From a checkpoint of a small transformer trained on Wikipedia.
Size: 11 layers, width 576, 6 heads of 96, MLP 2304 tanh GELU, vocabulary 32000, 62.9M parameters.
Architecture: LayerNorm before each block, learned positions, biases, tied embeddings, normalized queries and keys, attention and MLP in parallel, capped logits.
Each number is 128 + 32 x the weight over its row's rms, rounded and kept within 0 to 255. Layers, rows and columns count from 0. Numbers have three digits each. The size before them is the row's rms in percent of the matrix's.

# layer 8 attention value, 576x576, rms 0.0316, rows 395-416, columns 384-447
085:122175084109120159144174164153111169142168114114130096152145162160144077179155115082066153164103134129190106131129055133140123171114093142107135098139092099142112156167156052150128060112086111
079:141071079075070155139157102090157127056117122080148073105117141091159110143114106121087128097126147114147099150149154067136155124135122099075109128184137134202083192145133116122152081172037108
086:086162104151127106133099120086198123129152109145103113104143165103144114189176183139070107105136128150114147134178094132064118140108166143116156090136081077051117157101153082135123108147157052
085:117103136090187162075124176110200061167126183139135144080154185144147151103130143157163120098090118073132126143104202158102118163072124182138162089201120150117143145129104155157194131106110146
081:157148063131117114154181119120120088158129197103216083150114142096113094106152185147095141137111173100089119150118176132105113091153095083074124141113113139154101099103124127149103121104130227
086:156179102142027134146097134120098152120144146091155098117101093086104146112097081103107120120146088159173135117100129080096118124115126107144164133114152112115104114132167189182081195098118214
087:061148202165203134109144156181115143150109151169133124105137157073098082146185043157075081146133177126156077154159107142118121112126132103156142098127136124120103131119114125101118110077166099
087:092082144136130159101032040076175173086137173111094119125124077134151137165125101109122122168135116142126225165151168120174081111105125112121128154178129104141098151120107107115147165120094143
083:141098149153096100147165107137104138175113105134179118094123123088160135092136115138148123141135168151159080089149106094097109111096114131167121125058157089119156134164123139127108161151137096
082:092083060105139131144121176176175098062120108061135106103172137101051135115133156125134096089115107107129192111159076147200140143146190087176118118117072214176094148113153146165125129116091135
082:181137112115154087127110155148185158108121096102122154158123169116108102094167113132073057112122136070135091174121121134134132158130136154073095096123053112102148131161154116120087099108148135
083:058177174150111155162153169187116083136154128108127161117132113148126126125139099099047122124064129105087137051124110075157115125171094142143193164116089122058103118107142124142182161124098195
080:144124103149086134123167104087157118074144170088075131068135132119146134125165038114142100124035090127183093116153142058067100137200121103128120105111102113108101158167109084141097108161104096
085:102066120125126173129115077180109087186118098128134104190098101156141178111142139145156158099052083141078080070129146120120127094144077135114167112118130145117158102129119166148138174103158068
080:125136154091143102117117197081120112105109088172141164146115123125174098083104162153204083117206179147083107136157132190092104154152120199123120140148095130158145106098099199134169111128137167
083:125134142104113117083095146143159161129150114141066127170151126163128143108099097100185196123126129095107171128114160114101084126157134097169175102153138098126151095141158171173097134112166163
083:118083140130080136160106135115100146177143124106086189113076118110047125107145126109174116100056103131197161064128172146104127163094105130143198137202144178058119171135091168145108195156156103
086:188125118127127105127094148119139155136110105130120152132165106138109118120104200140057128115091183039105158107145212133133114148147158150179135067092116161169119168101135132127117139068120113
083:182149146116175136124101139060137103107137188136106074148123149125080148107143078120136154148044179144099128149129145146169118115123145117100162169141158171124134142126134139105097134086132104
082:112125106189085146129126123139118108101115191139113140079116147113047126163163186138136095094099154159070206117193169112182169080114046098139101150113102091110132123154108097163121140196106074
077:158165103085055149129101182062185142052126197080139167080154209171117092099129102175119127113078129126158078108096116108126118151127067070084110063146120192174119166159163147157160127107091122
076:118234118151135115115097103138137155141145079168083098176075075097110105196132128100157136123134143137091168107158100190174139139162115115162121195118155146104218149098142174105156214097204106
# layer 8 attention output (transposed), 576x576, rms 0.0311, rows 395-415, columns 384-447
081:119128119123142122138094134150148116112108099100088147061109104099113177092120155164176167117139151119105133128095207130125110062112088085145153160102125103084095146090118173096127129145162134
087:132149157125135101054126120171103096182119111174101152081111078179107148096182136127111115193097123133127167146147135207137099122104118111156104181061114118085164145091115179191083195086219142
083:131103123072129116200177177130060089139103152115122098147114096170116114050147108149155167178130081127174137093066117083171141105115106121105076123143199131126167102137142160108143134149113155
082:158206118137096080129145127139082175130197083135127085145081101135139092211088132147097153138141154181086115099137071075173088059140124064147139134064134112108108063096115147114083136156121084
076:129040161104136119117152103136140185125154083170049105121126124120158126105086064103182140158138115147123168087103133111160116180159159139182100171160180146099157164093120146091122159125148053
081:052096131081231134067117140103162071147169110121124094108141167179163153087115142193173144138135093107081140097164134160143112121121138116141098107153124099110152141144103113121131092143107098
082:173117112145087141081092085112153140103106142128121125150109059229139123083098188104128183127120042128083120064128160143166117151137105120095063175077118171126129114133153113106122178132129133
083:140191105162078092136161215192075103196149083156144187119113136108086097209134164153135151092130136155116101110092102161127115154137097132157144089128157159092101128127122084157137118128123121
081:179164133127177131130125152128165160117150089126108170173136134153110157168110122112117084115153104085085112135128104170145140167176146137106114145178138125125131126051119168084135081115122123
078:134182178161131074135150091101110141196139135225047125187114121107163152134171145106113131189134146158128137151116125111101139209132130135097147127139153051097139128133124089122084188180120049
080:081136154213114146148119104145133081145106189211124077119139147117135101195135101167134202164156092165180163109125189142112159141135133107141232125113136143138073129103083082150127135162118145
080:107055109111119130096093119058145172156147147120089102076138096111140128137127187166186121127176103136080138162105159136112103139067096057098081133133100120188134120081076185121113077109140093
077:124114151084160089133086126184131148176119135129147093117083128148091156128167126147051156140208177167167181102121157189189139156067082168122156188094111140154093134076158145154150158139157152
083:110157143063158058145176136129160149111141081090102201099122136115147104141116138143122096112189153133149207181140107126129096162142107137116088101131157119137100123098151087096146085155131168
079:146092138184143179097098117106094140120130166070147111058123110160141144152116098116107174155093137081110092158072118117124134131102157070179109120150106134134149129134134132152113129165102099
081:169113091143153137138193021133111079153177140108147131121093155069149136182129173122118074099143130204122076158160083128152134114141164177109084133112108174068094127135122060097163167133092088
082:144206076115175114144100178186123112098099118137138165120130125100167142155124123182121158152198115160101080225160125101157116106119186127089072151101143172188089132136122047075139091126082149
078:111111134113123213131135086100139109170166148101109076114149143111164159087126100112182070151145086189135107148071084115122147146062144150117131127169132044111145117122105117135129133184110130
080:100117154130175109132137150210185195156141095157095163114130139123172132130158155149094098109179102112173134114150125068133104167125132137134078095131116124158068118143111113168125127150099166
074:197134103073145092111140124114141135164176065108163112167130136150135097090120072120092147148144106128202106133076150132071110162135136137120130112172143112127139118046120184110102109064133183
082:086120187140188089139129076130136093180144111159142097134107090127149144135149128129099187102135134172146159154167095187160152102121174159189133187048104057090118108147122099136107142162152131